Part of a small language model's weights: 8 layers, 4072 steps.
Each number is 128 + 32 x the weight over its row's rms, rounded and kept within 0 to 255. Layers, rows and columns count from 0. Numbers have three digits each. The size before them is the row's rms in percent of the matrix's.

# layer 5 attention query, 192x192, rms 0.121, rows 150-166, columns 0-191
093:097074096067088092119071156091144134091100105132161130140159156109163108125166132080173046167132109102113080168151154149088186142153056178114144156189177158155102144140133124147147184154140150132147174118094155063143118147178134082103158148147114112152085165147119108160106126084144091151146101108117214144161141149128112194120140170147118102180135118122151154159198130120138144126152120182095112119142150088151167153125101120187102133125134043118082077107098133123083155112134118127178141155105096098151061121130155093110115088147136121117121092095158155077124044084150171097
112:090084113149149134111155098060088086174151091152094152202118058119106107191163128185097126103059201109108099048168077103172132107112136136150147125132118108145155087093163107123114087110122096125137115073207089149178140093201097078118093081141096108134133108175103141137107095145158187119175081155156099163110120084135075110147146097162099138130110119119091155075093153105121118085143132066103134125111144106091131111165153133124077145107129114128120138155108114186091120134082136115088092085144121081151115113149147121175151094165145176135149117117137109220134087123170148144
101:136180111162087162097126133175147163105151187126163129002095195173150155110110099133119121078134127155132154157053175136127128145154153119080153152057113119111155134129158169105137123146126137111143127167132100157123120139068156163129153096110156144060179116046181123087112130134139103114124163126097124053145138110131150152143099171106157106110172140142115105187145117144125135185105141160142166142162137160115129127124145178101152055153137135188196139082186176129180125167208109140103147138167144139115169155102126150137137156116098064116103146118149116100130155127082058145
119:133168123154166173092147108145163137206114152104128148087098135133139133186125092207119191120090142158125136105067127137168077153120205141101158094121070117092153090087154126114089075096125068127133106120141126212153070087097123136110119092079141108094185138088099150082110131173121115102148131119143122147106084125076134125135106144142196101113108090145058131105113137186116140146126118133105178090102126173087125160120157122062141075143181181151168194153150167165155079174132176109088072127155125089125150184167107157131120161107140102105118128148101114152121177150113109158
113:151145109147151134123085155141189171089173077116142137091200142156143099156130046112150083172103138160185097133095199109085172146144080137094147181125136106092138153142186142090140117174143150143179167103131092111127113104094128074074137159116163149151150104112191117127103111105141068174149228135102151117196129111168114166104126096079143113139189110099105086148177194142093111152145167105107136141096085134149166148173141152130151128082139061133105091101147136132098117158114117145157079139149100118135108137038104130156112038120149091105115131109135150143110114131172133115
105:148186147133106111150188098149116147133097164118182091096072159142121142148142094156109163074163112177065118136030091114160105087109205120136105107116100110153140102161100079113155150156115056083070102162121124177157158156110152164154143113104112127117164156087112136137173171171135158090110146134115141113092150122115171085163150147149117154096116169162148119165138092151109143137095130156130126116158166176075137099112149135100127065182102199180223123104147135124207145169143143098094164138135191123136165150168160126125123192128107139100119105138151092122201150113080110129
105:151106139080207104099108140119124102143134153114051137172136063201187145128108064142179135179083149160135129122173150156106110152164081094131114166117137179079139117123130113096092110090144098176136107103109131135136108077148101077068161159129133075140115087200090103148127099108133194103171168132081084118171109165158101160125116136136127101096094114111117091145179149123105089069149133102087110113079109117177167213161136156136138139094129081054096111159111153143118046096128176123086131107123118088145152146157122137115118105087186104132134130087097123114125124103188165147
117:125116086106125148147079149126109141074140100146102157121145117087099125137140164066116061133137091085187103154126133119088173114096078134134132153139159103172125115148102178130079135174143172150183147113142079079103127148149136102122102132154094162141082131116217087150137160081138040188088104129150189120113134087106182169117115100100084139148158144159170164138111121068141124130131159121169127173134074054151079074133046111155081174117131119113135114083077115073111154101150133150160101149079115136085112089102163127175148138198088096142144163126138171129112106161119121073
100:158137204087103095125155086112102092155125174130120121149111099121153165140102141159151129119148115107103139144195075121185083152192120131152107083122126169172132181091132093150157130126154085086060122149111120126104144147122095200146160110137164135119141087203078125191137111162115199084164158111091093071132210154086109121094125147132136161128096118098118119140131138147146142140142115085143086109093107186175171188056165120139184096112109122113093123147133153143179106148160123045121166076160155114130129127162110091049108144095170151101141144150109097139109164061149102137
117:086160077149119148168134199125149097122150110133091113134152168086100103098168159117116113121143117147086116145084121129118123086085146114135127099147152145103097141183143160194094139158121159050174157113154217148153115094164170199128033136148139144127117138084074168146146126128170089111057070166108151137119124123148088112133147041131136114127077141150096124085096129071097143086125134122097131163147183118087118023133112135166133151130122111115167117187124070146119165113144069161139132138128092173145134122081148131147111102133114142187144108102168143199147118110151112076
169:108106134070108083149106137114064130125092085163163115189143086109076122085182187071129137101167104122063119142110087161105134114051146110136121144163158156163110140160093154171116148123099129138128156102160165108132179159174153168147116188200095148154114136187135133173187179110155129134093057149127101132154172124166153096151132109094085179171108150160128150129123072125068146113159142167129073150148132129170099084132134094161127146134076131089159118134084099085115176113136120145151202178109096152117102094166144090078131130157097190135121105129183132097151110105124179078
140:138116151143133079086142117130185135182098189076108153133082125142184172139092110169138112129086131131151140101139148118147132154198127153147155099139111193105154140093163109105064140120147102127084117168112147150111060122085099132132163121083191059112140105126113163122084065154084154087211136080116107076172121169110101118151117214129176098112127097095135101134165122134145114176141098120113134098105144150166171197098143156128166124133133103135097140128141173138158071144178157101068167096163141082162131138147096154124127155069213112104089155155105097129106109088154133192
108:175136171121108147125136161163188149110154119151069156125151155169153156187120120142155083196074116145155152169213176160170078161165113104069198112103121154068133155110175138115088114143125149084109102171107159153108086139087114099095150110129198112112105083113159151137098078116077132124143139104122105086157131159135063123106110135087193099105139113103136085152171114135182112142133115063136172133140116100143133219111133182086107079096135099122073106155142130136128138131155121110094070108135113096136127182126120136139128157101156122186121182094085098138103191083172107159
091:144144188108159106113125118145137100099076149118150130141095103148174147150123077114186149125109100144063148160155132154128101126130092138177107112167094199147112142118154093137147132087145052116092157159068158159125154185092150199134195112180157098140152111179118143127142143134133217130135116095088092083175149151131082078134102171113147102141126109062132127192159074124111077153141098136043096103132131159181180202070119129119121095172101057139120102137115158122177085128149183114082186146148148113146130148157129102103137169114154139118066137134139119098121139077137139145
088:168126128164143142147100196135145117081151105105123170075212155106141128108161120082195160171149137167116172107159134173099130135125149157039094157100146089116126141146141146163152081172099132158198097145106169127133202206123092176098172119149112189125148121107110107102221091094147110115087188166098098152106099150130086137091134072092167134173109170148084101093135129113108135136095139072139147167127116123079157162167103135112108102098086098144138098106164146162105091109104114168159081158129136183149150191102142106081087130098139123127126119095116112133108094148073159113
089:116154128089148082119198139114131136121117188141086132159070100124172135069083123095145141071163147097093131113113139075158161104155137134172115142149150123168101078106089149122185141094107091132048113141150121100153181150146121166149169079122144132155116163126137117187141142158162133156140175103130109067128145123108105092124150117178049076062148153137162108115126114105145159149125112206136075102081121138170133092077128145187123172153085126179106054096121108093169078138170139057070192116102171132142150114154110159112118112133083197099105139131126091161134099091109092138
095:094163109178153193154097114152187089071172110107081146105126172109165152085105118166109099094129184160172120086133142065142163107134113176113139159106115117102152114151170130099130135206113166137117117052139092146088116104158116101120106147115115124133149148087178129126117099144113055152130157187127150075074108107103087121071158013137120100086095166115132094132118159100163140124116119055146149156128133121074162127135122213125143159122121098120106123096135073146133145129087123092145096072119136155121188130118106132148103099122117176148108158082122108230142123087144118085
# layer 5 attention key, 192x192, rms 0.119, rows 150-166, columns 0-191
092:189168076122117097140109105123087140147171118152181120066162147084144106132091152167127202085107152191159118095116162177123129139065158151111108114100135152085115155129141111097144142138132083127138158198114096125159164103073192158125160112114184104143171134120107090096187158156137173095147150142123109149142126085143077110122148137103122210073134133135091093151076169203066102135140172129114136097136119135117131139120105068126166128116138152098095150107122139114162088159050139120132156144117071151102163211097115113119127121116099173101112088133087136156197145144085213164
084:107123112180133076131171098068160169123105192144094133127140157128197090083091099066085151105127142123147076110137128133115170123197161146154068087102106154134157145174137157196147144149154094084122119144114157125124104120144066135155109125077110151092067110129147157067133132109088153166098119090090093063157140174111132103136147130167151105157096112103131121088148191167189167152135125146132127081135136129126187209081072150165146211107152084104141133155125167129116066172134087121192142130177116127160096140095105105111116079105159129134126127150153086135126153145087172179
086:129133155075124180095100133143132133171115066134131125097117116111067174142149157173139104178120135114080156190109142116170125147109094078136205166134143166097133119045132105112091065129124143154122133094171151160154115107150129125090137141180109091108154174112161138216111095140147102127130123148196141208108128125129101130142104112110133167063099076123145118100159051108094140136087133132123145114108112131177082025151182121131120119140121158157138151074173101106160165132195146113050091159137155142089157097127106186202102172110137119119141158120132145116075129123158113103
102:069112214121075156103118140172126126168153088112133167135129088133115175155143123139113110158141113067107126207131126091145161112152047114118168113104094144129119127112123079044101083102108197168109114075108150194085114153105145148088150135165127105086148146122133142148139071116109099118098112107139126135115135133110166188138096136137098095133130143087145138125177091082176176107070085129156146133111126125124120108115180199117157098135159133156152148135190136192161165110255143113104112127136168122138150115104129170163114156102149112121165180151119128133067113141159087120
104:134145126122135112166148118120208123155100173150098138073079123159200099077101113125113108106103163131106111129170159148086142144098155162081139125154179104107154078120138115097127177148138136113101142173145122145150134061100121139163102150079146147150148146104075110092154158071137144077077098138082113137131167089131106184092103130186155128175145152201116126141067178173122139118220154130115128149057153186101197131157154166172113113083138127128106097149151158174185101124067082151112102160141088125216150138084140163106155116131156166097127096135174150150159145148078124136
106:117097131149114160114101156181104129159118117093118137131109126131080180113153176135150147159127124120133072144114149160205092074138058086179187135144122168181098139085095132150107107093144113153149095129144114120076125170178105148087113116158096111117120154144174116178129095145085092177141121056192140174152116121098163104178121100118087165103096087091166128068125077084110163117065118149164120117154091085174109088056152153097092143166140148117132137065133103069127202085184189110125105144112144095104164106167130126155118120102073132141123148099111154085088093073135090158
088:114133123134083130148081102082156149128113127130127120125138134116103149164125078136088126155160146122109095183035106105133117143147123160096151107147149155079181126136141115034108114149122125147112146110126107176152152181085121114114140130106224110135188175097091109089104044084145080112130113165133126073091145091140119161121069159131172072117146132119118120132186091066104123083145145151123111169130169185086097147139138145099172066109178147148173129131135168172177092163185069133100116154072161142150097136076079133080157150130179141117127102107111059129134150191124139108
124:101172124129160099130202115132143106115095165163164119163153161139177082098143148088136109100113123148104156073191152162098158151090185157107062144129147106142113149166114151133160166143143156060107152138104126094154142084131124151144106150103099154158118063138090120087143195096168162115111152172059153144149148157171107115070177112094150142142154139145091110174096207176117141189160182097112112134134127139117126164153145094149095169095104088094119107158115117129071098133009101145134156112173058152181114122093148098106113081128110148110168108132141150167170079138119164157
136:116043137168136124079092144154062109127111120078118150131114140077076149174144151121119157147088113124135102113125119116196066112139070095171132142157085170171133137063133156135105078100142112146174127107142119125082119194159078135086099098128061093103126107128193143167130098177068131161170105056172087162130091153087159099151132149141099128119098067090117155067143114147132154114043087113135144104165070059146145093076093153125130116113156087128105183135107113070114133110127178100139123116155141124114159103174136132132114149114110071156135155109122123100073145068121157131
143:123149124081121131198124146125119139111162134172116099143132125105135052137101115101124142115181135135119144127100153102070157171093178134093098127067150077095105115182146108140176178155092180150147128155132103130168179149107179081144130156124122183141157166126088078104127140070198100129100135166092146123118110099141106158110108084128153103157194195188118174090113178101118090102223144092127112185120213169135132106230151128136084138130115191116135081140124103159123130149147077184130122139100122105145118116070146117131165117114126160122085129108158147134148177179094108135
069:185134073137149107177129138048143176147121141203095099111130157154170100133123058188112157112180173147142158066095158108103118178102175138088115123095158106104129124166177146178145147144085099135088125143140097158175166122072178135149100174091177117165137151136079111118113112131211182049118111140121122107108124075156078146104129122153152093091143161149111110105120107136078072108159156118102105133135142185118108162157148100115158073142115163150154079114145158131143096134047092114101160153078111168163108172107104098078186098126123139124085076128150116124156131163098127110
154:151135157150169071056144110145118119126147154077084163116120102128129164171112116133135132148099107122118157118144134084196106071162120104169185121131083174118157090062157117109086059105113089108134076102135160150113093157099089151064142075103141100094138130124152166157084070177088175108171125082195124112128098178096139106159124163167136109073090070059110130132142095157162116113067092112123170102114123128134148121112139163089156105128163108126136205156147133140150118167164172095089112114187185116136167156164112152170070155107134087157112147126071109107084151115189145135
131:151125121166179122040167114127160141163110146097091188148146121082153124111144134078167150133103112162085150095122148123197146081170141121206159120171087170109135130087106147128082059106179067127113122113138157113109107142114068152114112084105124110064114114115139170149085079180093202143146147122139076126130089141123121068108150151141153126092087073090115125075131121142127116092071091095144180100134108088112162138091072142146129178119149046172186160136123141092084085135133161105148146089172142101155137107088094118153079130095112129138114151174120101152098127110126167198
116:135080134101112107089097128118110123138088111084092150169114110132110151163170192120175069143094129100147105093127130134173126085158093129194157119154121134147134124066066161169101056120111080101179116118162135098063110148155051132090090115124153107113065096149195143219121119159071131135131131094157108163131082155102152097102138135122124126098102082080159088086158105144124145107078116167139129106153102071139106115099086161164098134096141111085125127134090114064087163102126188061113142135127123125100129049188148097114091100155122138180112159104135130093072135076153155110
098:085102097150096148174103158108176163163109101126145139097174163118136112124138115120102076133147162109105065142057147142118137141102125169108143134173143131084147102148131146102109159110110165120097244138140136120207140103126163068051101133108158110154138148083149153123101110118146016115087071124106103148072181090155059147149113095168119082152067159110100147101108161115079141147165151139101121156084160144126114093177084112151137147144173136155154129138141179146124154142135085154155111193113060111140094126150173122105181143177160108085097124119172128171095157153105130114
095:149084152138111125132047165160081119144137150089113113152149165123056128179137173136132114161115158123164080139150120093143085097112090086115140143123128097160109108126118035118145128159091105211138126072136094139145121148116130128147138138154096147123074075198181109106134152120093130141180146121134138161178112142106179075111118110114114108169204128081057099129122151130108090140074150148107111167167137179143134130111141135096126082145174162056116181083107125083133151106067133133146121121091146163068153098209169116076128137092151111122105134076137194066097129087146111092
103:120156149148112127109148140183029130133140125065118142196133108066105118090102153057140208126114125169083087142121130131157096143142186165124097104152126120125158090115137164110067090119133117105119133108147096162132093166150112106147140072115083169145140116157117181124165125135129209088151152092110088128130143143150154076192158157156110165156078119149092141101120138074131146047124109072102161116081198132116180096157175125136192144173142150184178128143131167180132116159151079150140136121170170090174144146103126137072122144083131182135136152105126174158105121106121094161